config.toml
n_layer = 8
d_model = 512
n_head = 4
n_kv_head = 4
head_dim = 64
d_mlp = 2048
vocab_size = 8192
activation = "squared_relu"
norm = "rmsnorm"
norm_place = "pre"
norm_eps = 1e-06
positions = "rope"
rope_base = 10000.0
rope_fraction = 1.0
qk_norm = true
attn_scale = 0.183
bias = "none"
tie_embeddings = false
parallel_block = false
extras = ["capped logits"]
init = "trunc"
init_std_qkv = 0.0275
init_std_o = 0.0
init_std_up = 0.0275
init_std_down = 0.0
optimizer = "soap_variant"
lr = 0.00326
beta1 = 0.95
beta2 = 0.99
weight_decay = 0.17
lr_head = 0.00714
warmup_steps = 56
schedule = "wsd"
decay_fraction = 0.623
decay_shape = "linear"
final_lr_fraction = 0.05
batch_tokens = 131072
seq_len = 1024
doc_mask = true
train_tokens = 398600000
steps = 3042
dataset = "wikipedia_en"
Each number is 128 + 24 x the weight over its row's rms, rounded and kept within 0 to 255. Layers, rows and columns count from 0. Numbers have three digits each. The size before them is the row's rms in percent of the matrix's.

# layer 4 MLP down (transposed), 2048x512, rms 0.0912, rows 1106-1311, columns 96-127
096:143177152147107077104090127162118165113085123089126117154123169132113120114121051138127142141104
099:124150184134104134163082165176112138151104119102162131114130169127114111148088100107105132119039
084:100120085121128100097099161147130129150185135102115097114151135127093115179113114104146103118113
101:107153120112123131095115077152128118127151101141140170123111140138151130073142086111141136145141
084:142114092150088145114120118122130142151181129118079124070131178107150107149064162081122129120129
085:147109115072091108087112111109176126107149095138087123088154131155134110123152127112117149174155
103:118138100085137136121111122174159176127172152112147120120060131154097139129116121135110099126130
102:130084127102147108130116153135189132145166099142153132120140149145138156152089115183091124154110
097:085172131132121110129101094133172117153163107125157113130153176110100170148165092120107178124128
098:089133116128113137105091125133149123111092176158121067124120126103127133146111112135125122142104
105:141140126124113189091188155131167170129116131138159118102125167092138150115143125124117132151138
107:154128169070082156131108098149137122137146118160169136122142105102139120115117102137091152088110
101:168107108125136119126107144176100132173103133107136134167122124123127110147156175074140176122106
097:171164139092101105136116089105132181137134152145115112102105136108142111115130103084136102155063
103:134091155062113154142124128111116143145096147127102070139117098132152121158127116101105120151074
106:129100104130089104154123144104146142106147054169107128128141171124111073105134170110134112149120
098:086135130129120124151146093125135116134134121144126134146164153120126145150101121117140179108137
114:138111156105119153127124181147117078152151139125116132175179103093153119083115105095129138124129
108:143116096132145105118144122145105088108150126116106112112109145118133132137142090159120121145140
088:138096162131148134127100127127118136157169075135139146063125112163136102118137096149116132139131
095:146101132096140104165118126110133161143117123107113119151159116159082109163172141157139139172136
089:109136108100152135135122138122146113151079100132191191089133173151158100146106112105124169072156
096:124129134151148099154132146097120151111129158121166094179115140146142124109098125141106148137120
100:115148140150149125132110138102107115134152075154094177144138140174104119123117106127108103113133
104:164129122086148133094092164154134113137148142148135136134147091115138149152129177157091151078145
095:159097127119120066144123136138097129148155108102142181149123108130130108130137100111110155123151
112:103123133096097148116117185135108156141136109150159146127114143134100088080167123122086151163136
109:122101093131111104119127118118152147132127162131140108126138116138147157159132117066126083111117
103:120122104133176153175121148131106121102179124177150115135101132091135092133125122097124129111106
104:158179115118089176177149130138118140162150119124158143141166103153124087114143108119120117175174
104:115131111124142121141153156125155128128131132129092081150107107103128105178114103150098124096142
090:148119126121167143177145124124115128143114140115070129140120123126088110108130146114091108094137
099:156149121078134134173149155102112126136122113111109173130141139134102122157154089131175177147109
101:143133110096163129114157164101101173115133158106126126155103139145150099129155179118127109130089
108:133112096055101129147113172118071156121146119121117124165171182114174134110164107122106164157090
093:120131110094129140145118166141164177104176145123116107114108102090136105144129139150161133131122
095:095094143110091170139120140120177099078085174110121118138126160130143123129102126107102112100096
089:158100143174135112140134116142163132157173163089121141143109136134093148134130125067119118122174
101:117147111174166131160103126124126111128123161157137134149156117174155117149174153094120138170141
106:136155148097165118117129154140123131131148129154107159074122134130146159140130149109155117145155
103:154146161101117095145115143143088102083175114148142173120158132154087137144150147126128161138118
099:103150130125074134125103152091143118150091162128132085163093086147126128132138119100118129069114
106:128165123134141141144136145112107130162151088117124134164122110155117096119098119159124108092104
089:144125101113096156089115124133157144106173149092078154139122152108121107139140131131114072142112
098:149112154184104095121172131102175157139164111110151117148115138119128122118152143131109163111138
099:115150101076155157154103126089153077146113156123141131126136124127148113156143110130132117128144
100:150102136120152112122102168097107112103148154159155169162095149134093131105141115138144154110151
097:147128121081103123200122139118146144163107159083124138126097155135125128140105142083069108123140
102:125067186086132177150062122186103137133151121171131119127141117097119102121126140115137115101136
103:137155143117110141124124119150145134116121095086099122116052131130148144106141139127131148104103
091:151120105092159095109171175137111139121149130089138132134165112148102132146131158075097126172099
105:127108183118140091119157104126175142083150102132148118144130144151143119142131145159160129106088
101:110131125101129144087088132123149108125118088187118142123135085157157148103137139095131099111120
101:126133123118166172148114107180151155133150108123099139116079129087157120103100108153112109159128
098:118131128111164124171115130157126149185129148130173115118088101141088116099078167145119148145109
108:171114125092117123182135174113172097107126132081099134164126153104153134130093104132122148159125
095:110144134137153159140123138103141172096145188127145126107109136080103145112178123151125111107139
104:116140078150108103154095122170169125131151131141117104138147077122137123137142137123184102082126
100:167116153180137143086120071126154133096149109150109140146138096104141113093129103112097161124132
100:111129128112130131170136115107151115121141137168109125130118141127085138157094120115116105138150
108:106092163133176121099117128120155133151189115133148141105143156147139139120146112128158142105101
092:119121095123154105142095154142103115100164132159099138088101143089175098106123128131108160116138
104:140114097102109078128090120142074121130157091118114158168139141101136138105144127153165147164066
107:098080194111127152127147116096099129148196131136112138140136120137088105112171135117112145099118
100:135083130111165104148141125112115119128101116088104061074117176141144159122148111142107137100141
101:151161105140139122169127120118102138148152131121151099158098119134161119119145101119088113071157
107:135112091113092160153128145131113141174142119154115110080102136132117161128154091096130169146118
090:113142148096141150137100108123149144097119139192125085091122125154108107138116115157098107147089
092:159121109091113136127142119139121130094133131134138109117105138120109117123107157146136146121109
098:121099197170093099135135108146135127119118147149121148146122105121132130170150135134119144154128
100:122115183132160136133115133149112135125119140199151099126138118143104162130118133082147178141109
086:150138158085156106164109114133106140138125132115137164109148125102118115105133165152142110075127
108:148103133147139128108157121106152129088161137101139163127111117162138142058099149108128134108102
100:086120111083134119197114141142097132154118121160126095120142133124109073124106122134145126142120
104:140136121107131109154171122107130128149118159131092107094154109142147100182138123119133134134125
092:148112103053100143139126122116117090165155113111083086101097135159132130104128128130122117134136
107:101145078151148122126079101128112120154124125112111120144073093118120122183149114130124139064157
102:107094129134096122098162146133159122094150090058103096154109132139159135137119136087127145126147
110:151130176157096135095117137137177117122104140144185165127087145136104166142086116137110128092170
107:119159107128116173123108156158112135140076164127124115118164129154091114085114126087119144170113
086:134143166081111139148127107088087069142146168125151130094155115117115155089147145136123124116167
105:165139108122124180132120125177114193162139138142088160152159194117146130114093143125139129174118
106:125157139113125116128163149137123126137083069106132094168131145148135143162156164125114106135120
103:112119128127138138127116070096163149124133127103102096077155180146102101168126077173132148128165
079:125112147087128119165113121148158139120168114150076124117084124129131143132118127122126115127110
095:142109098135168141141154137163139090123119099144139150137116093170147136136122128141130161130122
097:125155140148101141121104077110099119180096110110154154087128111132135154120090111077142104150118
107:118122174088139168135160140136113154125120111101185150108132143102138123134134118149102139134094
103:144152163162153119135119137109074131137091145151117115146095149121156130167130131123115131114123
113:103123124136156148137131142153147108173103102110195128149135170153168140116144130135106142129119
091:117145132095138130133110140133147112104135105100100169140100112122118141118067151134116130156145
103:112158105059164128135118148112147139164123145135174134168155074171128092135162134131113122119108
099:069151135076148134101104154146121117118114146151153129156116120156073155142143123101124137141119
096:126171154110084130132131127098106165139100122135111114143096145116108187128156132118135131096121
101:146116140135193161146106117099126125141119108164134129099139129145124105076139125155112129155121
087:133108155109129123143101131098168125145116137162116136103126167102149083093130114114152094085093
099:185127127150166120145122085111153145128126157088127122107126146157144155152114108110093160130138
107:144152136131095150163117130100171130114125107118146093143119161147074125137091151116147132147119
092:169171147048106128144116141109132127158123149103144128174134092095134140115139135128128159118123
102:094135120080125099159151126164108092122124109153147109096166141104115119120147147128141084116125
095:127138180062147119157120153112136145148119124137095110081143147126125100114125171110148105074124
099:109100106087182120128132124138080107107184124115155122140140161193113159167119098153125102108120
099:133126140078051094138102107101133135143165138164125135103142147095123166125124130097107166144157
096:136138150110083116133148200132099155122081127144113058117130168093113124142129135090097130133111
104:123136093092134123143140100116106125121124111160141130109088099155163130127145121158116151138141
107:122149130092111118120135136144112133140134133124123134153151144122126131153099106142113097148146
103:111099119076127104151168114148112127125158108131164115076142109140151110140121140125135153186095
103:166178106116111132121114090142087113116114125110128128127093177165101123138090121087131085165131
100:153104075117154136162108134110102159116116135116091126124153170099141122155173140113144126168124
094:072114085109142113137090138123130094134140148099088158109132188142131108109155152115127118163150
087:132149091127123128113111115101137097122104100114157118129142109125152144209127119149127128129121
095:093140150065102159092097129141141139125101203126119103126104103137128116085122114094154125119140
106:128082125116087145124150138138143074135114121132149089111128101122159149127132115120136165106126
097:099134149156070108119112117093090159131136155118130087123083138116118140165132099127172154126088
098:153116136092159116121104146153132142143165097152107052148115135102123142115098137174143151130153
037:119150113129124112136151141172103089159104167100124108151132120185133136139115107133141112130122
103:175123133138143123140157122163126134156137103136105120127137168162131113120142121156097164102134
103:141154158110105137174117157123099143116116119148177126150137147138131136142130113131159149092165
099:150113128109100146167100147126074120145134140124112163112107134080100142149147100093130129147154
100:121121085165114174153165130110110156166125112139135143103107194108158114078129099123081114129128
101:111113137074135121101184115162076111124141158148119127125105097132140109121131124124115069151154
107:116146137138097125177140157133116107111118116145131136133138154134164139142113107157121099143089
099:130119093105182152111132137082113154118132094157134126122077174186206099127143133118157136131114
100:086124136143095185174097180105122143111100151158105184140119181143119100145120119133134111123104
108:140148126129131137134060135154175160130173113150116151119140133145153112120126119149153096138121
099:114143114108116138165165087108150149110106114139132136139157127104166136145129123125188104135154
104:119101121127096144143147200082103115140148128097134113154160111111129160138086144134137159127163
099:129163145045088156166105128129139127115116166105112133125153138144091160111128150138140135136122
098:115140137159128144209149174098103150145112143103117125117113130141118128106136110089128115071113
089:130166098089092128097158121134162110126122139148105149109114118105128173166130094113121159097156
099:174125151129111115161127106137129117177109092148114111097121104165114134088122129182163110130101
107:134139131145093139169084136143137138104158128133116170126112146127102109116111084107112074166160
102:128144125117102164140132138141094132124129088124153126156182139150137153147166107128133170131093
111:129124158152065130114147088152115201164128134156137118091159131128133178128120139123121150146102
096:104126141028119106108153116072117101137134090113118108107147145115151111144127103141076117110143
102:136079145161136107133102130153081110149118132170123122170136138094153101133155140106186097138127
098:116146154087107156094146125147106139160154122090130062142152109163129112113165174108141101156156
095:163143129090133125149154143107124122096143113070096132105135149124120110108125115172139139147108
107:163124132108102104151122149119156099121117153158098129120110136101153115133122136136184128133108
106:065132102134145171117101151106161133100173136087170120099126105154144114139158113112092140097112
101:111147143118140114117083150145107125143113130088152194158152152157143129135118104133137175135128
102:138153096047152136123078102149144146099147170096131142109117172132121142116142116160131130088131
101:117079128167131141135131130154111156103149112182174156144105157099116165151136152129152141127133
103:112147134098124127174137180110090152118147143138128160137108130150156141146108110143120126160131
103:138134111180111099128145102149124141137133160124135142135146137166134132147105161149070132136124
099:117159157081084142137154145125161091112151125150116136106117119129127124152111116115169089145110
090:119128141154119099115129076156163117089126153112122129111125136136133131141111131139126102109162
101:135092132118126105135089123174162135137120114149153108129115121156137152115146118094119123150131
096:134133131108144118098074116184140099131120158122147119153137124142130099125143142140123086152109
103:145082132090178155156150091063098151140134120135138090168112117135125158122112150128128107130104
102:081145094118132162139125114096115105097113149152089104168141154087133180115128120152083093168158
101:103151094115154123138173109168107148095155141129172182086141115147116161140169133139122148191168
110:103085124113133095126110106131158139169114130136135155116159112175149121085096129096070118129133
094:094128098109099183111089159133161165090093115133106131111136128116103185133119117109183132120105
113:153117125110125142158093141137134135138092125135112159103131110112146124108132145130118118158101
097:158147092092137135161138150128150111176104124083174133155111153096132179122127078136130114086127
101:142132136145088123176140110121092151124102115116136209132127156175149128124108083127092122129143
108:166118134156131170081160091121119088111155148148141140075093135122144125130115132124159160149115
107:148125141123111126137131171129076126106125147105122126114103096133144139135125117107143112151138
098:099114125046179095119150151139153104148122174131166145111112161141124147150138136125188124154150
102:123139130096114102103111131109118121124086128111119112094162117167136111167174154107079159117126
106:118137151156099146131100122108122156144115140148149130122152102147118141165111108144158083161123
103:132114061147133144131155086147188135111141126135123170112120134168126164128142137160118141134065
094:146163084140123118144122143159131138126145120116132161089136141138095141147124143165104122134154
091:191124146120124137119103098164109106147146160079129124069123120118149137106126152143134096132155
102:122100128108146154114186126117118114115139118120147132117126132142131133096161134153126130149117
092:122189111141157124092083151152134091115171132177108150114127098104146135149124106071143123087128
100:149091104142141124114105120104130123118130147108116114169135159157080145105115163100122107149127
104:137164107060123159080105105175125145154131112097122147144108140147192111108137110145150161138149
102:110181170123144128149105184175148162142118109133120112108131158097129123105122128115114150129170
099:152150135070093124129147137134124117111118118087106074123121140111113118122119135157126156138150
108:128132175101125078169140139156130094137127106118190140133171119149096124140140096112128175144129
106:108154097106109090143134114152130161118125129117138111087149120105133120122124100153172119088154
094:155110108110112144143121114150124144165143096110138146112120129146141151138143109149115129120134
095:142115079145178158175112122143134126147101159128111183135123114110106114103141121109114144163126
103:110155132119146144108155160114147112125087138128162073094168176129124104114072145129111115124131
099:165130098122138170131101132142118103109096164089148141097112113149101122112131149110149154138154
093:137083101038130099136141106086129134140077129120122135170124111159123089136158123114126130150118
102:075147111108135153122117112136139153172190172142148125141138114162135147138105123113161124118141
106:125107151089106073139097149134121153128137117101125139112129128180121118120136094136098103150083
098:097102147133134110158143129147158139120159127111131110116129126117125171106131126124129155155153
087:136163097088124139142112150089125084124167122108117152072126112124173124121127102150111149126141
096:158086149106133114114163118155091117139158141123138158103118106149115092109149137136138118140145
104:127154108098136132184124137105125112105113173124135117144133163146122097170142138153144143078090
083:154174102136169121120104149117120139125133152123150111118108113111122138153092123127120169162156
098:148120144149094143204103175209121141133154135131159104142130151102090113102087110180133155118113
096:143160113193143091129096175119109098136124110115124118134141100140134118123151120148135102114095
112:124161142089127160107130142137118137120130168137094122144171138134116162117136123175085143122096
099:143116140112109140163143115114134155171147123076160164153142138133149105103132157133142140153143
102:146150131090108090142113119129133142131159153101163137163135197158141128133130132113162135149108
100:132110125140135094115133141148143134112137135154124118147140126142145182158131095121122141111119
095:155135119156135102136132139123158139145166094098146104110099162107142144134124114148108144157118
098:144108104132127090114148168128133131089095122118077114128136151135097127098109100135093175157126
101:102131118103082133149107149159097118109133131108161145108141182118149130108117120107105158099145
094:105147151128126093090094105118125144143125145119173133112098112137101109132159102106129104094133
102:105176147093140116122068112121119124099113164139128094110147153099148137117139114124096111141157
105:124143104154115189138122135150078146157133106136139103078117101094117146128135121150142130150123
092:156150125161147120084122124094151130137136160147110122129164120125113166157088148148133088170132
096:146110102114154158123115142102130156104126158146093130125118158088161137134107120128109183131085
092:138110118117119116134113122128111101125109107138126166094106125123117101129128134118085152119118
105:139106126114145140147143104138118128158149118156128107123085132106139104169118122133125123086093
104:151095096111132125102129117125131153148145127118101152148089117134144166119087116136154136125149
096:111126161132132125157135114135139137156105155109077177133127142155116111155123127123126131153109
106:128113133151082147123096132168137128109166111130122145153086104136122123156166131160133154131116
108:092135134091150108104154105106126161140129149122109148151154108102145147198169114127109148130118
092:111129111094131122143092126157116133135171132121107102110120161094132134108105102146101116147116
# layer 4 MLP up, 2048x512, rms 0.101, rows 1107-1311, columns 96-127
096:087149178139124107139135174162098136107136154133089138123168187108144125117156168153114103087138
074:152126141147121084168148165128121129161138156102160109134147113136122117096116151149147115132118
106:098128131134138114103121141145139122142107112098132146125088121139121108122126151140115171117112
075:107128137143120151176177103114094126150106134099146117092125159113126108117087155121113153113103
078:133168112134176119138133101125128141122098137149105190121140116129130142167167128128192126124153
111:131154154119133134130071119118158153104162116096122082101131113163120120093103164144108101125151
101:098127158141169140123156112147091161136112162159091140121138096129104120118119127137086118202109
094:089122130153142152088141159113116141114115115069166118117154140105123115125098092148131123104118
092:100144140140094083098136145148149096131118140141149150092142107117116104171091133095096094103128
105:119089111120117126076130110110111148150145161132129129132140161152100155142106116138137130138125
107:153099162140135137123166154134143087129150115167150147103130154104123144125151091145184109112129
107:102082144143156110110099163137129119145148116121165168152146142130163158111114122125138121121111
098:152167134146133162146137157140113141129120128107146161115107163116155095136140096123116098104133
105:117112166120142110135166101125130141155165100123118142144144158104155114132110109098123109085079
110:147148131134112158098161137109152161150130168114103125113169104102150133114155133104112163153190
096:130105147132190144113101127132104128123119183136144119127091165105135149104132119133140142148113
119:141087123145101129140163133158101110121148184132067126140152120184139128120099103133140115164115
108:135139135118161098156130126159133101106143120096117130087103101105134137067137087108151123081145
079:106117166140135132115125112114124121145156085164190116144187166128112144115140146123147150121153
106:153153178130114135062113162143110140075147107103144140092138135145136135082130118149127191136121
092:107136102136141146099118144136189135158113185176094142122171090138115136159127109144105179080163
097:131142128143128122103090160138127118106157146098115101124183106141090101144169120166165115123110
096:121136079135121149110124156144138108055124122106120112128126101157117139123126110109115138098121
101:144161139148130117119103121114114118107166131084118097136134103111138150086169118126117148113155
100:139136131148104119140139143106119131160117111105134103123109131104138135123117119115101092132157
117:115122107151120133127142163113134107137139126120113154104126115096142116104130161091087186106156
116:124135131137091159153131139150125159147132145139141147116166147119130189110111124108107147120136
092:138104104122143112139159176117130124124143124138118149141144082130103125110112130103123147116131
110:136137118159108145117136157108117133132107120149092096152142124125134164122138124105120109095170
099:126143133129080136133122076111153140111134131097119142116158104149137174130088097109159099150136
089:146132089139147122144121148119107163111134147138136137135113117120095127142128114127138126126185
100:149124160151127128110134148071128122143097125110145158081157123133105142148151113146131152136086
098:197107147136160133140143098168065133142173123130118128111089108135136143101100086157108124134155
109:132177105138130137135120094143116163139105097119158166139076119160150129079141129118138127108072
088:103149130133161122102088162101111088134161169159116123125087073146124085141122171132125121124150
101:117127127132124148140123110102114104099102109105114139092136115135148098099114107126116104120121
092:112146127144140115098126108114150136115120116109100126200128156125094147109130144136120114116083
100:144151096144159095110112147143154154108144086107121069104161136150144143141099119130158145181106
111:095116117122116089132104134109090176117133138141145130112087139142124128106156142151138133167159
103:133143079133106143113136126073107118089123140150130124124129151122155155080121142154108078085107
101:154145155146107136093170144147162146105091168144167095112142143124136108166151118156121106114161
096:125123112136167170140086117138137133132125087114104115098169138108172135110127141174118156155115
074:147113128127144168139139139104140116111122118126152138089165173112121191123137150109117090139059
096:150130108135148130085114138144119130121194129112145159127137139162105154126145117117090139096147
102:138146084137147145111155145147081149123102102118151192133148114116134127088133142140117149095122
098:156159137126168085122144138137102153156148109145110097122143100142093103111143088117096127156128
103:102095159123123145157143111144169158150139122122138125102129130123099109111100129071096146156143
108:140071164129130096153128111142125075125106111131109130127164110117137107177105151127115126081116
103:132123157142150114151121098129151139058062107134152172164118137162133147098173156126128129087115
103:123091158119139167106117099115127124154155158139139115087125115136154124105139129109125126144131
111:156122126149153138108141102132100146124130148143160129113098120100110129073127161132147150098116
101:183126107148125068109084127126128098152141113157138124152146076058130118118137142098088118101072
107:143106166140147137135144195132121158121102163129101146107123071138138107107133138158099142105130
097:167137137122138115149130103132107155126110116155147115131132093115116132097114140122127131108129
108:124119113131136142136126136095119152162152204097106125091127127106169124106142165109123116112107
092:127128092144123136126128121125159110132123148150174185115129168121166113090171118132112083135161
111:129106129144146113121114164081156110126193130162151118126165135141119130100112152135157164095142
098:136108156148106132083140084143136146103125100102162086161147132129121082048098144142076116137128
099:105137123144119116112118130128151180126094133134121155118096119125096119100140159121108132111131
109:176092133140132113112094122107134108117152090190162161095125134106133171109144103173095112058149
078:141145130131143167081129072115129130122106133104078158102153133160098131123136140134162135151112
106:059095104130134154133155181123146125081119131107133149089141099111128148124173114156165145176133
108:103135131130155157139105097166104160074116134092168079114102106133118118083122170105140141121128
099:093103148129136108140128118126141122140111146136116071071106130135125155093119077163128146116125
102:144136153158145123116111091100116128177149166116120096131113108126152141109101111130084103108138
095:141115114148141136125115093122125152119132139106130126080124148154106152124102119084142109100145
099:139146149128145139102137100103126152138084106144164090111144117152140105126094122148113107157139
071:089111120131100104102140118130130134130110149115131118130106149169154127141112132087121172128154
103:137131155127131112122134168123136165109133105130121161082130101092103177121160107121078134168130
102:069157101145115134105107106152136142130094100186154121134107130117090143092103114159092168153151
092:133103174107129116111108137144138116111112153108122138119123148099109111189112128160082102134134
108:166139137132141134141112144117124127123149109154169129132145123142131131161028136136153127114133
098:147107103131097081135124149165150133152155126148143146108111126115145160129133143154130114138102
102:141118144121129142107159114121155121156155140128106119127137164084113092137096118116128187103107
090:085113128116151133082155145084104103134144103039119139124124152101105086099130081111138138097149
110:132124164138159135170122132124157145118105126093061115133130105102118131140110106153137152122090
103:167121103140114114154153120084161098130137157154151131123133128085173149135116129143137137098190
118:131129157162116117122156127118169126116161163163164131117121158137126143149125093120133164102174
101:139092163150146137120152146164139106117096122103114183139172127135111083141150130125106117114119
094:095112136131128147135115104119103148108104081105139103142140175154125172085131142119117112080157
107:102155120138112134090072157146122144132171159134162196131126155123160122127127158148121124141109
107:137160105142111073133136155099128145119106101132157159110096161173095162098132146153116133133123
105:129120140139103191137116103114116093161101179106140150115139153139117154153109116092140130127166
079:135116113141128141118136157092123143164084134121133166090130132127083189150130191126148132144101
102:103149111122146104098141133147114140088188140176162124088105126150132125109102086139132094111111
089:122131108156166110124104165107113098152165113095129115150159148141129137131140155145145128118169
112:078143115146125132129076129083078118094147145106102146120112130113126156139183147130141149154121
109:124070142148143128106153138117074141124095102110147115141120124118143121149135148145097101137140
112:123110107146131124081136133112152117156110142150118148156203119131117123153106110143117152129156
090:106137149115158131128146137112137149118133077141161116133086086137114137128149147121136129097119
103:133158171134136136128125142137092105133093106155135136114158121127145100135121161100143131134169
102:104153118127137139120125085101121099120151142108134141138105186116102118163100158160147130131157
091:146157093149176139142145153148131146112163103086076124178113152141098143139099156153116091116125
102:146125123125168110146144128134106145158119094152140093093140119123155127124116109128115132150129
112:131128106156123101142119100092133142116090164083117118138150138123114100106109109104100130136164
103:106101156141146137118121121083153160130152104126119118098171131123154140158143098111137101139136
111:129172125146123162144091157124106153155076098150093115171099084124105114154107128141127125135136
092:097150138145078125100156068087119121111148126140147088122136159107122128113125121141090164118153
100:134094116136119136105118150133152139121122043113143122124111115083121118144154111108136073121148
095:119123108139150095110131125127166114122135171121123088112150152135116116089106082105077102128153
099:141110128133157116140106133136126161114172145150153102102132144142120111136102099119093137120131
097:149160137122100111132116120144141171120128152127104145103114088131122145163109154148159111105131
093:118152131135134128098150126122129146125129169086132096093152099088113111129106153111116158132122
101:181133103140116117129096108093154128120074119145114107152118148127132142136092097136148154112142
104:101136156125109133126115133145117142123119125097161163109134123092149122152115156117102123132116
103:115136148134117118158152094130113103100171131128115122127133134102091126090093160171125109154111
102:120136145131153091184173128142132158109116117077128133120129114136079110135112135129132144143152
099:143137147159162132113119161100080099088129129106090092101159129072104123143156159141120125142078
098:121116131112146152134112106112084134137107125107115107130143146132101154094128149151101115159132
088:114138145134157152152165148141093120087142139137147143108144108085138135167184140139118111090127
100:118154135145089129108121140113125135126098135101115144166133135121125124097060103138120145103149
101:130160127131122115111123122141153156136114138139146107134094129139152138129156154146144088120117
099:184099156127160150104123113089093160151128133132148124132100135098123124140120160074113170105112
095:164123120135160110150093139132126112078155114107118097144134083114144117119124129145112141114191
051:160122122129146128154082127123138107123093183097127120118149140143153121126149078130139129084113
100:139109056147192159094103154140139153124126099129074127112129143120093115111127112092112086163106
107:098149128157087105136162127144100123100116151103156181134143135148133103159156125167110160120142
102:117152111147157137149121129140139101127086179161126133189150157116154123089098108127151126122184
102:173163094136128142125137107163156117163138114149189100124123106108148130073151128167118103124161
101:145110118140150140131124100134152131116161135143114147117084078083116079143083066111109131089158
116:148147125165106140117151127121122090113120135171160143131141129121156113116123127147092087126140
095:177157109124120111105120134117138117118127113142066100151067118171151101086117125129114094145116
093:136101137130114129121129118125108142082129115097118151092126147157122134054125135122120163087144
113:136138142147114142097114078130175131127100103120140146124170133107126159117154165131141163155158
103:136166134140120126112172122130147151126123131118159121129143144138139177120114138131142153161144
103:098136088152098110099152155093151145168116129131130111138090093119100129141073151197130160121189
112:099131160139148135116158095122124142092096156138143122090161159136119121120079102090115171074143
092:130152093131102117104185128089111136127166112113114099116112121140108108096148123087115099130146
081:098142096116155106127170085119130100142102137157170142100134113156103176140152146125120090112133
091:113129147129116113130147156122159097159121098126144079137126092125095145074091147105171114093120
114:139146154141141127134146152114093147132176158138103148145135142148153133091142103092083116118127
100:168187142131107154105125117137143129146132135112121109091191125143164100107143126144138166100139
110:153111126147123142147102132046141103133113134117147097091167099109109074120106118164129102087123
098:129084109122143132149108137119102113135100140075100113100110135151123125066111123143146108117142
099:148101110133123111147118116148079136117123153072104105147138103077101110100125112121156105129093
102:133116137143109173113116140160104127143112174135136167112106112153134124143099100123102195091148
085:165100119145113096143161137104139121161128130126114115086158125112117129150118152139118132116160
110:187126109161147136119138149128159106090114154134097098120151137149140115101134116164118095101156
107:150142113133140158150101137128108124106152130097116118104138078137169108099139143156080113083111
101:146156091117135110184151099112139115108107130123134130139161100124129084151146095127157126134166
106:128158137145093149118113135180155094097133145114102090138151133117138114138073133146122119114126
099:117081109132141127112121098111092156117113090155130137089161082097136118105096137109120162095168
106:171112108120114158148115133142110093128149128111102129152104128164115131105082176097122132135133
106:151102148127114120083137141125128133134176106121097116123146137132164167097134130110067150076131
094:113160126123119185140117119089120098089149152105159139098163134120093124160180114110098138102151
086:121129128123141176136149150122143143114133110126114136097135101138159142124129085101098116151143
096:159148125143150152145110154148107140148149150118160096114147095099152121151139108151166120116128
099:120096120138165092160130136104183082114091119132124119105146120162115116174126113155154099144115
103:155114114143167144161138103142127110079116130094182092101145111102112155098131136114098126112135
107:118134105136104145110134098130125119105117142103096120152112079158125113118130122158082147102139
102:142108127148144116128125149102154080094132128145167178140109145128135148151099135120160149130129
112:110148127110114115138140163111131110159176137118118122099122134087126109164137131116137147132149
095:112139100140115111090122106140112104136052087122133122133155155174086129127086097176150145156111
117:140132107116108116118186154112110136108135185100113113143128167139149139179123131099117125156140
100:152092136134166101095145111131151116087161151145112121101154155120167130149163137117177100112128
106:146119159140133112155117125110112097170114135124088134114132146122147129162117110130130112115167
113:185153102151129153135116124121139123108158090126152151125119118124151111173125143113132126135145
105:149094058133154095129104138117143113140091124113125116110123145136146122104136089146146103172156
088:126156135139102162072128144134186142169143150126107133107149108081127140122141127132139129115129
104:096114094122162163146107151150141115139138133151179139127114137131137124109129106118103096156158
102:122108123145133141137157148105124148154125112135105119138160097129101124135098151142130122121130
096:094151126140128135111161114135097114110108140105102129097086127132147129138128095108134138101129
088:133138161131173133095111094095072137120070139139147130132138118096119141130096138138128148173142
087:091172123130139131068160125142114130139130110110130100144083136112148131136088129141162135136174
108:164100095118160146156130149161111105148107108097151124133114157081131173142133120124131127121153
078:127152164129116112116092157124101121118103127112157134117141133136157141155157132204147101103143
101:148139101120140068106132152153132137114131101117097127170180123121119119126112171124132147107160
107:093100123127122131056144136168148127086132158094146117085111145118156097163179088130112135104123
098:108099123109110137127123113151138099110135121139100093104170159126140142094124116139106144133108
093:140143098107109163083145123109147108116175109126120123137125133113133088092109162140098182097092
114:129169139142131135120164126123126151139122133102161173084172144106126116143102107143129119119129
111:105136145134103160155140127164135138137113152157160129105119113129130146136084099146136125122174
099:121122137163132116104134118149109129108128134150129129073167179166119089109065143145143138159118
092:111144141111174173139135127129211169081092101142141140097149118114117119130139124122151069188148
102:117091158141163094137203136126157135099154145104105122092148135134123169098111124116115128119177
100:162111120138152132115078114141112147117128102141149172077133128105118106115100151113154175144143
094:153121156136154153111144093148091114152110063146141098075115108112110116153147103150122137156107
105:091122122112130096119120107152132121104118125115155121097129101141142124089129134132128135070148
116:113131144153101135147148119116127128135111119143100133135120136148108078097146135098129091129127
088:134164092102155119160116116119120110081152131117114095106119129094138153095167116097157101164161
076:087116161125170155115133075129120131168089156150111133107141156106116151120127136146171134160150
094:114095124128149150136148154122118094099097139101121123114079131175135069105149155137109103144097
096:143148102129129121098114167079128122153152126132125117153151095119086096150101133151135144094101
077:131160141122113116109152170134125124147113127139165108117128112140141135121130162116126170124157
098:146094068142099144124078146175146153142118094082143152115090102065105135111131160138107145122138
100:141116154109118140102145121167130122167156131136156157129111095115118121110116113109115136132148
117:134163140145128119111132117111119146158140140101151133146190126147142132102146146155146109126123
099:147135093149155140084105143127089095182113121178141156142155129149133111127103123121112155146136
104:151135114156092101119135143123123120082141141106138158079125074089130127127082091116158129126130
096:139141090136080110124122097151195116189126164160149118149133120101136133150131124104127112107131
096:142114136121143117090127103103114118138085135135152170105159148119102123151101131130150134114126
100:133116140138167121123147148145118174088109107106091103145158106112139112100154120156104135144116
092:133160145151093076136135130125120127117147161126110174112120194141158168063124152124130196127188
096:133110151145095142152108115084114194127124115116161082094089146120087134139097071090174083121143
104:160166165141180131101124163121156124123037134109144150124120173150133133128134109140129081098125
101:141132115136085172169128120121074167171082156124133104103144113113126104137122125161149136120130
079:126143138143111115110137105126120101159135103156178145145129141125092087108107160204120132130158
098:125143130151123085116138145103118145106151141138139106106161085129116098133128130164136144095114
090:159166102151086143142133120111119130057104082126069120089094188170147097135164139121130120150125
107:132132147125137146082150081130146133152119103122149130107123124119170149146164124134116127166114
105:128138149143123094139088133131114140112155151159135144098147123140140107092133091124091139135169
092:116110116147118091114120118109116151147127123117128146142109135152130140113133107117111130122137
110:153131112137121117129128140133102114163125115108116119114127099116120132092156169150080097132121
108:136108128148154131115165121137166097118162129108144152168148124161118090146163105175138145118137
092:162125116114142140098122138156115093155102138081147136103124136126077123144129107161135162140104